{"n_layer": 26, "d_model": 256, "n_head": 3, "n_kv_head": 3, "head_dim": 128, "d_mlp": 1024, "vocab_size": 1024, "activation": "gelu", "norm": "layernorm", "norm_place": "pre", "norm_eps": 1e-06, "positions": "rope", "rope_base": 4220.0, "rope_fraction": 0.25, "qk_norm": false, "attn_scale": 0.0884, "bias": "all", "tie_embeddings": false, "parallel_block": true, "init": "normal", "init_std_qkv": 0.0352, "init_std_o": 0.00399, "init_std_up": 0.0352, "init_std_down": 0.00244, "optimizer": "adam_atan2", "lr": 0.00134, "beta1": 0.9, "beta2": 0.95, "weight_decay": 0.097, "lr_head": 0.00887, "grad_clip": 1.0, "warmup_steps": 236, "schedule": "wsd", "decay_fraction": 0.684, "decay_shape": "linear", "final_lr_fraction": 0.02, "batch_tokens": 131072, "seq_len": 512, "doc_mask": false, "train_tokens": 925300000, "steps": 7060, "dataset": "wikipedia_en"}
Each number is 500 + 40 x the weight over its row's rms, rounded and kept within 0 to 999. Layers, rows and columns count from 0. Numbers have three digits each. The size before them is the row's rms in percent of the matrix's.

# layer 19 attention value, 384x256, rms 0.0561, rows 121-127, columns 128-191
097:472530467517556510475465531488530504498490441486518534586509488451490604504522481478452499503517462454485507531526479510444468491497530503469457488499512427424465529533505537490526491474504472
097:528522458545478467423470476497508495514414501435501443515532438514511530533495531481528497489489548514422464543562462522389487477519476541534479517480505540517469501491497579432459487534549532
092:445446531525497470529515440469442456504418470480524495500511503445561511519466485486537468419451465573425529490639545524473471427512433442513535558487556523553465542518458489461503474496459520
102:527499560423500495477501484484480519536513498436463477509561486470565479490574512514501439494465508373529500443451477522505562443500523491487511453506428475442521490464509535549468494428523475
105:482444480403502546532427551500473495450551519512496436497446518504445496490500506564442503505457476529506470527485437477487451494480601578449453447507482485449508487487486526508536493468514534
096:551563488489528451465497489504545488464416455460409502510581498533468578575469476461488487479432489457523556539486528487479467472509465524424485563469469520507486523519477477487495505551548499
098:475473594480570491491583467493479504470497460435421535502543500529480495519488471489442456513462508386457494512445493499482476499535549545528537460443421446469505526510524557444463491467479558
# layer 19 attention output (transposed), 384x256, rms 0.0598, rows 121-127, columns 128-191
105:507452544504443524564525542557507477483467510494480478503511539452481501508458522446503510428477547544492505498482491453526470598563530470628504458515516478505502452511602429527454538491478510
093:485529468527448558500553508522495463522482516491483501488510533576457456566501589545409497561480498521514536463443537482464527525477500497537534502552525437444554483540447443506489582521453485
091:514495503479462520497432600462516554487520478455512516479494483572496520537505518421475577505571501550496499587483463501545516516445548463455483476494499495471504497499498520479490392529542452
107:518541531497524536556523535580494564496510507471489580505485469506471510496477492548433529510584483588486444506494466543565526496528448498485527523558492519519408506507522528536542549477532529
103:462548494453475437389540527532540500448521478533484551501531565534510522566518497504507470478566522468479550423477468529494452435471516444538552532536477567495433458467525488500461503516575521
099:500435550520537509479555427365501536525512466446498509498404479558563498530479562525564559494496543499530486536473490476584481533517465526531486495580531483499542448517530516525574515491508565
098:462524441492542531514521498461510469540521493526544484543532472442521473455517483487512427525563549517532527540497520510486498526588547507489497453478526511528488439513524466544510546484450504
# layer 19 attention query, 384x256, rms 0.064, rows 128-227, columns 128-191
088:547429454470583478446486437526494495462474492402522422493475561456449485529495603528607526444435494439563464472569535514509566515435488503526476471547506527480449508451479506538536484521552544
082:446541510524413440486531475504417505554485504455420530458502490437476495522505531522467539468503495490504430526490496501432488526509511516524493426555452504549550470553453501530496457474481552
093:566418455480588530463500488470535430442433539490538445521435532461458468538504569506562496487439532459566575413488513602544502504441533476514508540557529480531493482403490529504532528470496473
082:531507487407503438468544473493423497543444498495470519505530431460456487541529544571470549512508527405489458443481515490449493501476523466559502420506509491479506547501496538534555410462458482
091:532439457532498512501459488455518467508439537477521512540499526455450477519506527516598478502478470515466541427489502608540483483472561447489476503568538468507491506440521491508551533455550489
083:527482490398550438469494510505527495554450490480481526467456423491499481562498584540471533464539482456505519431542521493493506552483506411435452387472562455523497490487453445558569473475502471
095:437531492515445499507538529500492492535563475505520517437528432524533492498480521485452529453479495469483444556490471454450572503522488545503553466456426555538463543562496488493444453574472544
082:503521505554521528530525397487511461453513536452582526514411508493510561466535481508526457491480475587496545508474462522526566527480492511553564597553446452501419478454451508503420495529461552
106:532536473542478495570505539499430488462435525462498447501525529472538522527531407509593440455491547528491463414492442548556436507484500539530522479579486483484515469484539473484512551407532429
082:488432541569383518555497499534503527441556438503494570547538525475434530433422532467472504465470505470526579540490468459552495470523525549499500440498432510506530573472485526494526510465528544
103:557479504487528552517452503500433496464495493537501510531506573476438510545518484497597546536462505523558536461518503574521482524469500523544444500557442499556501532461524510544533533477541496
096:524396454411514495459492472503483444510473459470489473523465543481433466507477539557533493572508484469480566460546514549535552541499525464492516446540555487501482509469503476467577525440518492
091:485485488520502513578455489540433480456515520483541516538461536523470505484492491480527547485530591482531470456503525533509480510514419516574469520536495519500512454433534499555568504517568488
106:508465441431528578464561579514525562490552441554495586452468480561505413475446499506464521520544532429520438519547547524493496503507499480462494584539485557522481450529489467542483439514468556
076:525404475445509535415545538563489504539498493555457482471505528488471523623515509505531511452456484489516476432546501562483468459468518474465528498554512454520482509490505476514582477472504580
100:495524454494508492530522522526561547526520435529465531481513395539539539490552494456449460492526494462543515512500488458503541452479520462475549493444529482471533501547434436419450515474446487
117:519493551503506491474551394462502511533480543507472445543467556504497532533500487538478504506446438528430503505457437509507523471475594499480533490461527456486449534541494507502556478500480513
103:520511494497468521592446466497468435518493517485500487501477541499457505567535464547507553534570486522494521454515540552486455552405435537507477519496473481518475501407553528511524430502570482
114:444556457473499519574523560495475540576427475408499535480502439514549422458465489525500439516588468506515483545545491570510579495462501472456514521527548449539465475538430394547505533516471513
083:424497576494395522453430538539548554501465485499511449484529576519474513470556505438570511546430536436510524529521503496503528520548473547465462480436423544503510520491460556452519511528517480
096:493478422479554527484519529463574484507455505405483556449544524476538448537471503504565528467468471515491486445495496473548459457453520439490438470471543453517479445504494481530591470422510461
117:488486422462491496437533593502498570541487454523517504438498460521545458508542506434481450448494495475555515482477491504507505462497561501485526509456545486527542518527507425420446549528450444
133:533481497487501528523398521475479430425518489465542485516522540490440494469519518486559519473514478512447516460473508578516462489491515510526503523510502480500518462456584566465517490493532477
097:429520614537394477404485426488471510450460567534538510529552541553501552460546518451477472505524468510446505474497523610458526546505527475498459512539489468488485494450510504469495495544431543
110:486500495510492482471526492571537505500456450500506478443416493514488518480492594537457517436514569485511460502478482536539518481537581512478525498553438507545563537498500435561541590486474487
105:554457502483457530416517502505493570489514487517565505503520528533602431551531529444533515475494458531521561475512360528516492451541543453472485497515539510532537453537446444450515502554468458
107:467496486429515464498526458471485518500540440511425495524550539514589477505557530511548462520453415521483590480538334537587539503458442518529598423468438467501516435488581527464451542469474456
105:496507536472500520485474484515511508443505527602554447529455474441392477487573543456437507478548539463459491497560540488461485550489528469553497443512440528530507437497485511545482442568552539
109:497530411503477456412524452522521540494496558453508497592525423509574504540507468514464461442522479545515552453434500556487508539550568462505506521539536475557528453473443479509500600516471470
106:537471514454576478547539524494432475497488539532467505467555511540438487476540494545474537510513491485533525451456541495434574500483515519550463485487513485487512488534564479616456568453499604
102:467610457437581525496551588520559531427485464528505505534464453516474486501511530551481509507492519509473549515518473508580532578526540506500586457406539497505529474543554525460479466447513495
107:481451425407500558576498470463518477543481604489424482495538493562509504483517527543471530497418513478488493488517489472539462523547501541480548564570484486503437463476537501456550480459506490
100:499496448477536447457470527484477461599494470413481540522494425504475505559500510516432511410493413556486561521436474389507522479488553460504489561440501533490498464537545545401504482545502417
099:492526452556476491449497521569532573503479548533498545507528537449468476507449447565529534592492484556512545521499471485580407442497532525472415441471552465511486484436496519479468436556459496
099:480483483501509517527504523529446488560548535516555536545525541488407489537486519530495523498413469481608475470605536495487451421487530581498455470579475531472454512527502518564493488477524511
100:540527501454566397583503437511611537431502483447476489495498537563437489540530462550508496544566551512494592476550482526505510559499499523455546506459500566462488504458501508561480509479427487
109:562448526488497557457485519470459514564488520496498477453463531524461574526444515568477514488457533457563481491492473448511458549472547499425401601411503478521522485540520480509516530511455504
106:557414528445586493507541505446558514498557510501463520433562499504525502522530524481440495503458477499512526537488504453533541473514422487529531544433529477417441421497505491513491490472539485
094:525485439396562490491461504473505517515540471469468483462474502491498521506562494522416483525496528457471520536495502532562459570544474485516571550498536463473472455509445493469524467452414475
103:543507563559433422490476471441499512480515520556448469513516473497491487514491478511511549473493545561446538524513511406502488493492559507443468486525529482516482529502452516528511491519516539
110:461456470503408476489472534433507461499480507534474486462493447533464509529499479483427469497518449509470438481467541510515500473466440451514488502491541522533472430484525507521531478524508458
111:512494474510518463469540517521538516568505443478474499480494442610538428517484500484504529432548509566529403499530530530390533526500421501521483514588486549478536539574537486489535523496523529
107:488501521486524457479510480516467531471369480510522450512515427457552474518407530475552523488549467467472443497448530499525522523543603460499473449526539529561527504490466442504465524508499413
103:511563448472558569568557578482499497532504539453487533407569471592551510539480460495519497489497527478568448505479517416561439497459454485552552537483529547524513465513541574451462455455483504
102:510452460512537438559471453512472569510448421523513452486427481484448603547580491526482469463437517553577505553493529483549447537483491496454505521536440479484489533516488569585491527525504495
102:511524545473542518485549522481416498490492562572561506446460533455493494565507472501527495544570522494503517519523537457564483527517493415489601518483541550462533465456520388520476571488579516
091:492509436472569524504474503485518473617485505493433507532502517606518498480479515472417562522500531457579484552519452438491489549564448432394473514459531513557567437495551488494531516512522500
106:472459437496553508561483571548497529549481454467453484449542472569458484493516507547516447459459504513543397521488498445539447480496488422545563528474471394493477444483507572528501428406498486
101:484513415537448522489465472533533464491423523486587518498423482511396477518490511479449536500508587462520507479480499446519484519430484541415454452415515522534464531569426445524507438443528482
112:463518500543468470496452559567500495528504470516513434506516571504526467482404485364537527564554450474508542466483545481491502479487478481501449531425535488430484451511480523475563478541496554
098:517502454520511447429522472574486437500494555463515512430515521490449576508523462454415451404491583532453515463496522502520424498484514487598514488532474526505472458450479454524466481444512426
109:540507486505459472555530475512526507437526479500462476514449494588528450496491466457522466534571481569488586428587421491456536505564440469466490490499498510542417435504466529441486504432519494
106:492461450440471492514480525478417518503512517431532483483548512468552427456405475449516462562522439497524489558529520486488477494573479522606471471476499478489481453572524431565545498444471468
105:464459536500515499526376500583557566459522517479465500476506478551522488441473485503488521443472506545553442494565474482584523527519416398537580518515529575503515547434528526473442448468483555
107:452523549514511513535452550535479506434516519535549519460450547445488487554544542477516450571492407503432417553458486489520509500479472533484505471412484495409507504480494492560533462493563538
099:440517474521499483499430567433565560519444488499521479536476501534542496514518502464502477569505433419566519493491501477496560455529480537472470551536488565461454492497495534504517447519454528
107:518475477425521558494513523502487524410441556497522511409466503438561432512580518411547465498494476492519442556493489544463493424528489488490492501480508562464518500557469460497455531449497463
097:498451413484400598444562511598534526420537387526511531483437489509453441502485497482454507474510497503551513535560514559527460522507407474407474479458460474521548515472480489539513536544462508
113:504562542475556528503482521505441477513512491519530479530562444525465550516485522487515449461489494492503451530478504476457550542549505456513554491517534550504555514487535541466510399505518520
110:469471449519504501497485497541511505478474438570495427441559511552480504470539540556511524507532526596486531518458463590477480538465494509553480501432474427504481515501477458579506547468581504
105:532381452493535481426473503538454454536456506511468504500527523450523493533520483547549479398538549468438509484553534491531457529462514565555471532577482519582537471569403476546527524487558574
098:559537541538437531484591416509441525507496425456549537569454529540498531509501472468511466493485488553403505622472447511554543498476504431482540440528521500499479488524520464492501446578493551
106:531488581437527476526509481523493518572530481518509439506509443557461505405506494445430476414468457519471414501564468474592480550515483579489452555466504468522444458430488459576508454460518466
111:451534558458536436492538438447501565524477516422530504491562475460570517482517418503486556457547529482481474473488490511511562461486488463490519525512514478447509468540510462520560495500445508
103:458509519511517450533557542492454513484439431443434482472496553522470484506538541499516507545546506500429494490462534516521450629430492495508510487544449405503455488514517417499551514480507488
101:447528471400552497523549519449455528535455496482440511565490498527538462523485541438519525505486569474467519589506523507518470510534506482524569502449527589505516515542444465430449561465486483
107:511514541499467489468451505469460490503497493531523475547546559502501456488525540563584519497548472523449474530444552558439546535490455574479460418612522507504475569483450445568531530546467483
100:444497487394512473491503536477492488435524552478522561466467542496505545535510530426486547519507476544515533489557512424507474435506551545543492537485505477552525504535497480435440514508552528
103:430549497448559501504505511497475474517550380529452479520477493467505476442559522490485518464530403504484498531565503470473567490435498519547507479581478509499471615532457505469510552554542538
101:522486506441488501527485513475501450519425505420521446515511470454506492482478483529554512516444491532469480538490565547504493547465483521470561421503439491401477481473482470522491506494479485
104:475551427504452466484537510547510452558496539518568458508487480482459461589447514464577545485503494505461498488415565520455507524529526470445480482513541449502502561437527564500589369514500593
102:482488521581433477478502429453522550436475498485509535517490517470496544464462555532546564521543481488483559429528523546522542486482466518464455442549483444500435579514467404524491529500452548
106:490478460440479491525479588554545598522470454539516540492576559533437563511468529539511534567465493496535468467517480526499434450450429518525499471509489490511551505498480558527557466540517521
099:530453497481536559491460428477519512494487515494547513488498562507533535467473465499464480494570502498526512526489458527577517473577483517469570445567537537504562520425492482491520453497574580
096:498475433492545549517492574475538537550506489434500584437465480530542489544544504466504470498453468468467483565508486469557501504570528608539518487439526441447465517513531526524453461487415512
101:471539535477508461444542488538484501469491479466560518483557496529443413381459479540513439457520450465548559477578530501537498557529516480469506502477497515487446530533504510543528529493471487
101:519522444485544531527519575483516521558540413466516480486518439517522501527546547499481549506487498546509421442489449440520519465512474553480518475448495403475499519524593576462517444529528461
103:460513563460450460508479469535464494508479441475598439561465486465484500468452501425542476496510464572468525548531505590524483545553573562516435465503500494542490562552464458593491504552490549
096:503447519436591493491530519494573528470491529525526483475515445415504485480511477519529584436574490475487474440433565434451504396520475478520411523527526494499442459504510481513488510530500446
114:518490481503550500473531513513503511512448559479463444452539416476490494518516545495470546481519574427516581493452522458429488431474492539514443524456503489491493455528459481557480451473566446
103:521470511448548513487542484467522510479502496540533530477473552593589570517477509502522527547453501485452440442556479550501477491534566499474495535470490527464468475515516545534476462541458474
101:526397484447533563365496585485531444511489528476461488441515476456481525501462519504475521492447497471456466490489458476593432469494534540492512529456453506547455448551501525475506501449450543
101:511560502524460440518434475516466521549440505480496445541464493421477383466327492523504463566484439511532531563530510459562501521562535468460529453510510520500486428541483474538426536493555444
117:497480502483460447509474484483583494512482423496425616533431514443522406428542506538466502489482513578512561512502478499596466556509565500498519505515490535494508578494446453563490548475504484
096:562460504651532551474516519446518497455478526465548509503548526528518503506444446489514474484551487534471494508615469540597479477535473493546533419554441452486492496492518463549404565466457518
102:477508549510442490483467507505552558506518574582460499519432516465497488501551424576519488571400510523509499528486464512420593500557522468468498521511385582510486510546475559524412563459464482
099:552473460494506518478488583482444579491495468426459526515522573492488500506455515561515530445483522571544529492499468486524445477457495570510515516457495434474481461530499514487490476401501490
101:498544583456463464515539445502572486486516407588494526546473510528514512488465498540425521543526567526570466417485520477470482504534519535501433411510597498540477495463505532483504474513477484
097:524494509521478470460471525472457528532482550439474541526500516447523501532469532549567465514491489539489530511541471471526485507459452494493468508530401521505482487513401468512509548470488523
108:531499573462503569552476533514455573486541532492514526456482510537465536499493479457562430565453508485532403511542480602544479535489485429531508460475438454488472501468509518541479498527468533
104:534449523499532481500475544489510514555527553516529453497545509468565446521462433568500503577528471514512389447480474495542490514483490478471444474508522516521430501524559421494441507546446508
115:487523490536487482472519460494437483535494537556509517501516441551476502571509431558581498627560448556455464529435489565535536505543427512543501455491442544542495496518482523528496460527517528
107:520521431577468453515550468509514441552459492461542547515455519479447504472542528538511481463555521480523530514490551548572485458526492485526526484581556468463468444422404465471495508488462450
098:507482517533481505535463494502448501494565615499521547530464446492525489536526438486544401450564573557557505522467497466430499511512421488496434564528451484532497492505482481512469512470485518
093:429536567489506465463511507482524498583535469547462440517439525530537456463506446417549495548573469442557455495517474481518559559524484505507440496502551532437527600488516437477518543599477445
100:511501532550469497484426498486468476497456488553479388512508528464475491510520524497476550502471415422501496478531511560488523494496541528566466493536528517511546475465514469540511632551544454
104:501535507539472503521543548485483496493529523506440537557501486509510495516565465498483443451586602485490534537496612537502534483475452548540512510444535556492507502542415533498483578527546517
107:502540493467580544518425523474405496518527515475498510512535470527484490499510525501467495516488500530476541494558570552408485502492567474559476486515455517541482533524514533523483455521459502
095:556523521499513534503527532548550501501582481455498483496519536556493519573525477461456514519461470483503482457498419454472499500538477478421529513422537499474545469554577548503470498599478490
108:483534569569539554565513517571507555548519480542458510502472563627459425497439483468549518529431487497552534530519466478466521534514532478476426484519488514546533450544476539519444513462523547
# layer 19 attention key, 384x256, rms 0.0626, rows 128-227, columns 128-191
095:455534500435444483517543541489466479588451477532455568445522437523519415491487508465504471523437537548469504478513486470476492470448553466488503434532516550544524519485490554456553559504470467
086:564457438451514492472503491472473529565467527480463482467441464542439480520480458407446493514549535492479536520477453414477484480523467450496494498490514564445465536517588467544565483498498498
077:463553565476472462579465491536519490572433569467441506493502528500489418452521479520447538511444509533551503500526426446469449530463508502469438451511542607499476516519440573493568534503490437
095:502490458534474474475487534476516503508482468462461494524508460524433451469490524446441552520528502548459495511500458471409466489577457481513473495488437575463510540503499452549574455471516555
080:503460508472514526543518478492499473578473547496494484475576515557457458524527464442425482477461474557484500521463493458421463507458571499508493433495468625489502564455492524536556482531519487
092:476503476540510583551542521470472495460458493429473542496506483552469472451504526410462482500466518549482521596461417456417513516511492523513550420502450574448547566489494482524522485478500521
092:516540509517499533458488491541505464393527522545526467495464487467550572513502499482530492499467474450527499483504535595586513481485469482526564577551513422476499414545527573486437526504501445
086:550501547469608450465484526531498506495532495466497493479529516497474555498540458549533504504469416447474413435528530489453490487475529452546396500514579470490505513547534531514498446546493500
117:495513514462506454512532513531487480539479450506443475543532541511475445495563486441485540479492441537494564523474465492414474508384536500440482467425489529484522544491507492481554488541464518
086:470451489497530509505597496492496475495471492608445460459489481519455501570546572457520527488499456492462502521463533490486487465445584490467570444448399490494572513408481479521522529547514520
101:528474535494479474516514480491461481503478506485424531458512520577571488480416532501500506500511493508468519548444392477426519454556445468506515418377462599476454590520486556483534566454484523
095:474468474501485522523454491445525520564471478467552480540467505540524484476479537527410505419480493553521579558507428374540529526471510488470493447567556489539545460512519467460596514545527535
092:507475480528436511523472479518501510550519494541448547481518525500492510527452494502530478449500502535438495511481444491478484499397458513506513496440398530526495525452496506493468579459514494
111:553463471490494537419400543498500584417481490528491500556511487505578493449418463497499447536549541502495533567523515521487537614616400439547534521543451514482510494503507478487497547485521489
092:532482505520496464502456506467551554534471488522541542540467482524475487435487554568467484497560466528500563543488515508563538532545480482517544497560486472505502451524491415517551482508498494
089:479456456494491457457464422464519517501493536480555529505500474485516521506481483505516493477545515584497501481525609537526541534473513464498464558627532431484526459499485443516512413521594491
100:534609524571516515603529472506533498501437523510526556494496482563462489499445513520522471485508514483502576451508411473597519437453499514492505432460486467484476532514524503481484443426453454
119:461487509501485585544485495552529468517593464515501572507496481499596503504456481534546503455454549526530491477495482472482475486481487530518533544429461566479498485475499518515466558504580507
081:430467475505500531508423600471481499441542469473486499562522492505560439489518440488478538431455549539508523519580509491448579556498445482480462493525547506493543498451489452516519511464510486
139:551504569490501508536629500530544491528445494516468418454509509497497458577499529484548511550477462415474503458490428496516455458568523510398504468463480524501455571515483504500432528447452474
125:526509476482482445484495481486506519535475507523549527476556483445528494479431521518476484486586489571482484542493503464484582586435500407505484485507514396529514484546465468464557492518518561
091:492450490467493521520496567486521496485486473504497432489531457495585468545479488475477467446483568526530497516538528463546494542520514452440483555504501511476567539453530449511499455509529481
092:530482498471518461457497467513497413503552512435517497508513494472466532511534498536483517535541482498481480423449514480497459448422590535535543537496453457492448443516501551482520494510480497
136:477557521525503434395523464484493519503536497438480549549524489478518467460551450557426484494562486521482496500501541577472554515427568492513514568528488475574427437505549446461515493477486540
107:501479423544541493512578525562423475505367524533487530455529430526457480555475453535537518475546506365531488483442473565476537504494557461507435481522514468480480471562467508503531470455456534
102:512485495489509523488479470537459522489494530505583494468472499550407449552474511443463538523536456569508487517533446488477467526551524404574484461484485423506482508417544500428479532496513512
114:465447506465521520477431451487531544520513466484467504480494490414564468468507486536495596533408493523501576484430468506570470494485507566526583432487554507506466435537472426505518469517473541
103:498432506494449469511441449557526456507523384463516550512388522474490461503529520471470464460477570482488562423539538540531431527528479455507569510520432659462435557457469516528482589585535481
105:528498454517504449408467461545550513530468571501502498546499500523471493528500511538499457421563541526524542509437443573435545516545497473492445442510519471545462496492481551391531488484428556
104:528402491513567456490496435529482515482431528538528528510486466478563520432510523534460554470549549393542525473465450576517526476506551486555437457514506491494492479532509498486475553481528541
104:491541501459499498455444556450523559418495492486458483488503490448501469494515499464414512469511493575515561550564408517498565497495470521453533499453485492538519545540517582527538547548504435
105:473499467518424450474540541556533498481511512544487512573510619554536457470517578558513453481445507495527426515461496484467539524512524517574530515470535560603506442471522499412566537449518516
099:441542492501535545378476518452444489460577474446487538474526493482472491491557562519492512487510451490500599504527399506442450528467597469558473410486483501510494540507453503455527511571486438
098:475493541531456443484491492505626521500465535485507526503491544510450523499521488498458462532491453543519510465449500498502533505499531506481445479463481504484471543432421523504451550503461520
099:461456532486506474534512426543476501548464482530469503484521472569527508470506487532456512520575473457499419543531572457525500474481469545517504572542539491500476554528552520462419495495491502
103:571500528394453484431554419559530528522496527485451460500492585448518479536527493482530607488393531500461504449434506540480494493489472525502556512508516500462505466573481476512511467433531501
110:562468461490452489542546504572443478493520510496529553505393499544535483537468547447452458573549515468553456495531550544462581487541518466476464545447482465490592505483520527542504502477479472
105:541542522461431477549430459534487564496575492554489457547556527567538561450488549456498504471456477568461502529502478492549540559519482517516495554470495527464552536471587501515513507446588473
095:501460481449557524494558475497463420439572433496519479477571567478489483518529435468533460531477499458532488562537532500534425545502515580540478496441530475467503474513498556470426499528461514
104:552524433558573486520552521467540523498465504491519492472556515482444536529516490533582450463540480559512502481447466407552527594549457488484421477447475454541460502478559526491501487576535492
113:525543424570433543508460439492460506530472461503477485531597520499520505439531484562467496511458453542498529500505542528505461487455466569522484480547472533529490474454501489460580522473496461
113:519509503530490541439524533546460459475520527517495410525543483588519488506545454421557453508471526504509550550506492545398451549495458441584443501559473475552537592555489515531493458490516534
106:529487485556586526464491601490536425446434527486535467522479543422506465564523424519528503472504444473518452491537468496481434471511590474544513453506514461528467467513441475513492507538455530
102:534562503516450468580472519596472481502576581511446493490562505542504504442474487441530439518503529546522485490527500495489505563460445527568510522449478529464548519524529534525510582537493465
106:528531552534463503550512489528569423492457511476504403520452575463519558510417496488450497554450504462505470445510582472568444460483481451500519504525541494491538542491539489477503472554487499
102:535553491528479597546506503436575548524455502481433511474442581505578494521596478410537487557580458540497488497546463510524474491493618438502556532460562484558509463530490449472464525521507476
092:570484505528518467467549499518498477531533485477513525445526561506483480447526510500493502538537461464495474473483445579502456495472594560555544500493484471575477505569489520510511539493466534
105:519476472525525495550514546523558464530584419484554537482534567498477520465479480501523452474423528486504462470528533432527432502531438441512562489518470496515504499537520544487524550485494490
102:459478465533491547556500408486479493482419547448569504482523463512495517570445497501457488499546470544463434521507503482474548513534490537423473448465463519490497497513508519502483439436518491
116:493496453542474487426477497503426516522526483525418478476473484453495485522557494519460486609560452542478534584472501465452510473462499546502538462527470470494508499491466478544496555515556518
097:448549474509436502523461510486473465512440490478481514511512430571469512477494471537427483439504606515519499512467561573471481528512494516489530554471469515503532496467574479509571486533525510
111:487417593461526467464526446470502585506587489531493481503549560529584434547507508529500481486479454553527472527478413525512503492513441459516535413493497463484503486606494442518481459453488531
108:470556525413583548550522525533430505531463530546450479492549481496567512514546425496539536519516467468526501513561559418446531453506539481575523505488561402518506486515457429484526540527443452
104:492492526535455437565537569568493537508594537497506456552557492556493496446481504478509447550404522534551439515424485481537481481502461471548532519475519524485498583509479537559500526480529499
108:491501581478457521549496540496543482511531504550470477499522473550364525478574511457525536547535501526457503523516503478547496454451538541530475481517413513442523506531518488451451510493520556
099:537452512537513478419454485434491593514496506492465514507531520467484414527491538543474502499489521457493530508490465540466498450479463564533480447495494468416398501479539499430474552519544489
110:533534481494519551574460503464569518494462523526492459496519493445454542521514435515531431526521489484470462507552499460512548478462504409506544561513523471455455440527455435519405605519526563
096:508497434512453552453538561563492503485502495544519489473486504483553519493424568471497447503565507473488534499507484530525582505508458447487516537505526535508465539539490442532473489561486496
110:477530462508521536479520598557395474472565472479462451578508489479440486543588531514462510454533466536465447539498487519473507548458511533514469463555449524557545491396555567527567549604533505
108:481416541484537521557492473548519479538451411535536612511471477445423544534553492495492535532481491480530505450481448512483504502454538462415473481558520491494520601513494495493549503462586510
102:511423518487503513492496572488511468530522444483472490539431454440450422547499431525525434462610554473541488530469532500453520509525515420421496528434508478557441537482524523516502493464527492
098:465502483511473579493528553545444512455429464459463511491476547519535570487490517446545496503516462551448465506528512470511536438521456515495496481544507470496459468504543478463478460516486607
108:489494383521513542485509473471520512447544436515500551515540488554550537453583520469495426455434472478520499536511504519478515488468505564498511527458462568559454498483576500520532539577476541
110:450500450474525475449563443490424457548502477421477468517586544430522428493552436530526597410454456471474532505526454494456515555490544528465467524583504439528460446463504499526487541483499522
103:478471519501533530523551511473515462482475423434482533529452562463468497553540502446505542479470470456574542480520491509491493507408617503444495545521550497475403397487493412548471463501500489
102:545618512507490494507484586438450482475498465527423523506561482499434454489508508459543485480481530483495505505525421496493497494488517510560561525431556507517417515605447523497466546427541447
107:493508555495566477445476497475505501507462549508521445486514420478416535536524535524532541516498450416557490491469534548449518496535476478444400492555529477535475485438439445533518378493507526
102:502529495538473557483494469530503525512524459514519447439423507517502474483502450533443534479525510485538490585591441463612520515466507514530489457381474549492516497516444528554430523590544429
103:459528597512529456481536514510503457501473454489500494505505442485482561480524520515507500508463483464501520532481431417501444566453530563525528489521501578548416567483500508495496426433565546
101:502516499491471522565488523411505494464457463430480508592591526476518532520541556502529561501540535476490518467510544490514511460575436477527466451456543512504500470465505527427540533425495606
105:492520533611539439479481512432458522478516534520539436541418539542474499573512573476434544452573463556576519587459492483445542440448557457487431519547439503458498497511518502458488407499536543
095:431503501451482514534494499489521541517429520472542520501514445493487522553545513529560520507483483517482480469451543468503535543577507470428419473549551480441504512466444411505524417435498522
107:450448572426442484479549474538531470526505433515521495474596538469510502438481472465521468569444505534542512470518509520473476523499473517445412515556490497448495579527592552528548559474496449
100:537487436550555478565472564517487524547561519540511536500516543557434521492514505504412551481543547524440481520512521532515443487498444522481533432436468534497449478424455451422555499507489524
097:505531485487543581534499534495454458493592536427592519442467504477500512469448564510553554440505477441421550449543523459564546471508498523509518491489513446506475489510469447456480462538500526
104:469495489460512497516498523555506533518473544486458407428545480505486421501514508473471516468448515481493546547541549464508501505516532519511563500487555520543536522551549497541479459543477438
097:497522509484533466412485452541476475504572482483551445487533553499509559492495544469547521591503432545457512516453406493453523495443513567531517506542450491523552478508563552488485484580530517
098:484503480465554442443501481492501492518452454517529425532519401519414491483523542470518465507490495550522445500569538463460525428501492492530437455491579460537471519467440474437484504515522518
093:528458519460486462475453471551471529487491527519512531464498506482498549548535539507507497520524533517526465491497566481478478547469497481497402597488508435517516496537527517590577451543503440
110:571539506508434520484472527454467503501454496483510453499500487498498524490478536512459513497546523625503514547473520483484561543482520465498531500452516517508551429544524537514540474497519444
104:535445509495470511492483528507528491460523465484517507489569606473509402497509514415549585547512586453538500468522536512525485462491464550535504514410485532568488556495525454528432544531431533
102:500451540559572506493402538521509465435561448450501499492507470509506492497511524603450470540575433492492483493512529469501459469541518514484494504459470530469455380545499476485445581504459461
102:524518505560533496496545513418515568553416505539487580491430560511478452549466457511470489498430399483476489548585487481580498511546444468522556493540519505514483511474485504469486514441383476
114:529494538448526516537515505451517515520416496447467528435542489453474513493503459526499496491426512426466532450530517443538532515483607559489516510540537439468411509544517469472482452534451455
098:459441460538579532608471495492570546490536526481569503539512553538490458539431437493497504446485430447528564413456496504542486507470515459449585464533527497478421509449482391483469509529447489
108:528501536545482536527541514483559550553441583594485527494520472489530457488493495578519512486467526441514473503452457522580499455452460510550505451486523437526523476569455577505425549414494548
099:458472425514560590478500529503558510488535552419457571519450511521505525486458471507484526473478510525494535532417508443531500530542497498438507499498482506473550501433523561470498450485510465
103:522459475516480466498480408554477542546491482510456534471520552520453528520540525570483543562486549537550453499568520508507445479472454554513438528526491509548507508506447494484512494493453477
092:484433543502499503532560519457502555510422533503518493533468475509496508566505488511486483463494494478502543461521520486568502526528478392430504483494556490433499495495476463549503458462534476
108:511410516467460550620585545554463559505571504550481508552479539637502482466515479453494473582463515472464432464560531536585484497496488503484538503518535534456493454480486491572446496540464465
106:510525499489458505512515463544549496511523525454512536552549544433502492482513526508586546479506466536587513413496469474527472482434500568477414513484513502524528526530508450519503504468467514
113:534473493470561499482478456401417488496529466562491554555532500464475481534554520496522556525529484513473501523509510452435542455493450487517488500505534524519419514538420444509533540490482576
106:516465476485526497511479571475509527526412554419504533495483526432513513542466484546499512477480496464450392475488518509484528512577588419425474511537483451463418503397546414433502509457442585
093:455477501523498526602537479520428501552513522546514505505482455510495487549477458468479426473558563505466475513495507583426441527549503456509519537494518468473539498415486527521540451473578483
091:578566503504498488496527489532509468458529529501464489506552499475533448489562533503557514553463493460495524493458471493469470503461524600555532569534489475563500506557425486517544489580474515
096:515493497555509518444405528453531497510397498551481501525443395490578485535530513543534502471526559449496518487468520543444512499563477499494473422527553520505474503498483435455536477466498468
107:541569501506474527459464471477401478506514548463422528500511473449511519502526530473568427478561510490451514569467521486524543477495378487401486490530490502553445421552508607476500465542480536
108:472433501477528577472474492486466451452487483442514523449517459509524457516468506586521495518496495462509515519575470560477525553524485514500473440503580470501478551472520532518406479522515523
093:558563512479537486421522435488516476500561495480532473452500545577559501459488549522464544551519429521452498500441407543430498482456519569561529498450467452560503425532504542459424525503465518
111:498470547509479488568558586518509543497506481507434504405445548595473461474441516439476415476487530476565514507520432517526529509480515466523500441485502494499519557582532521545455515483512550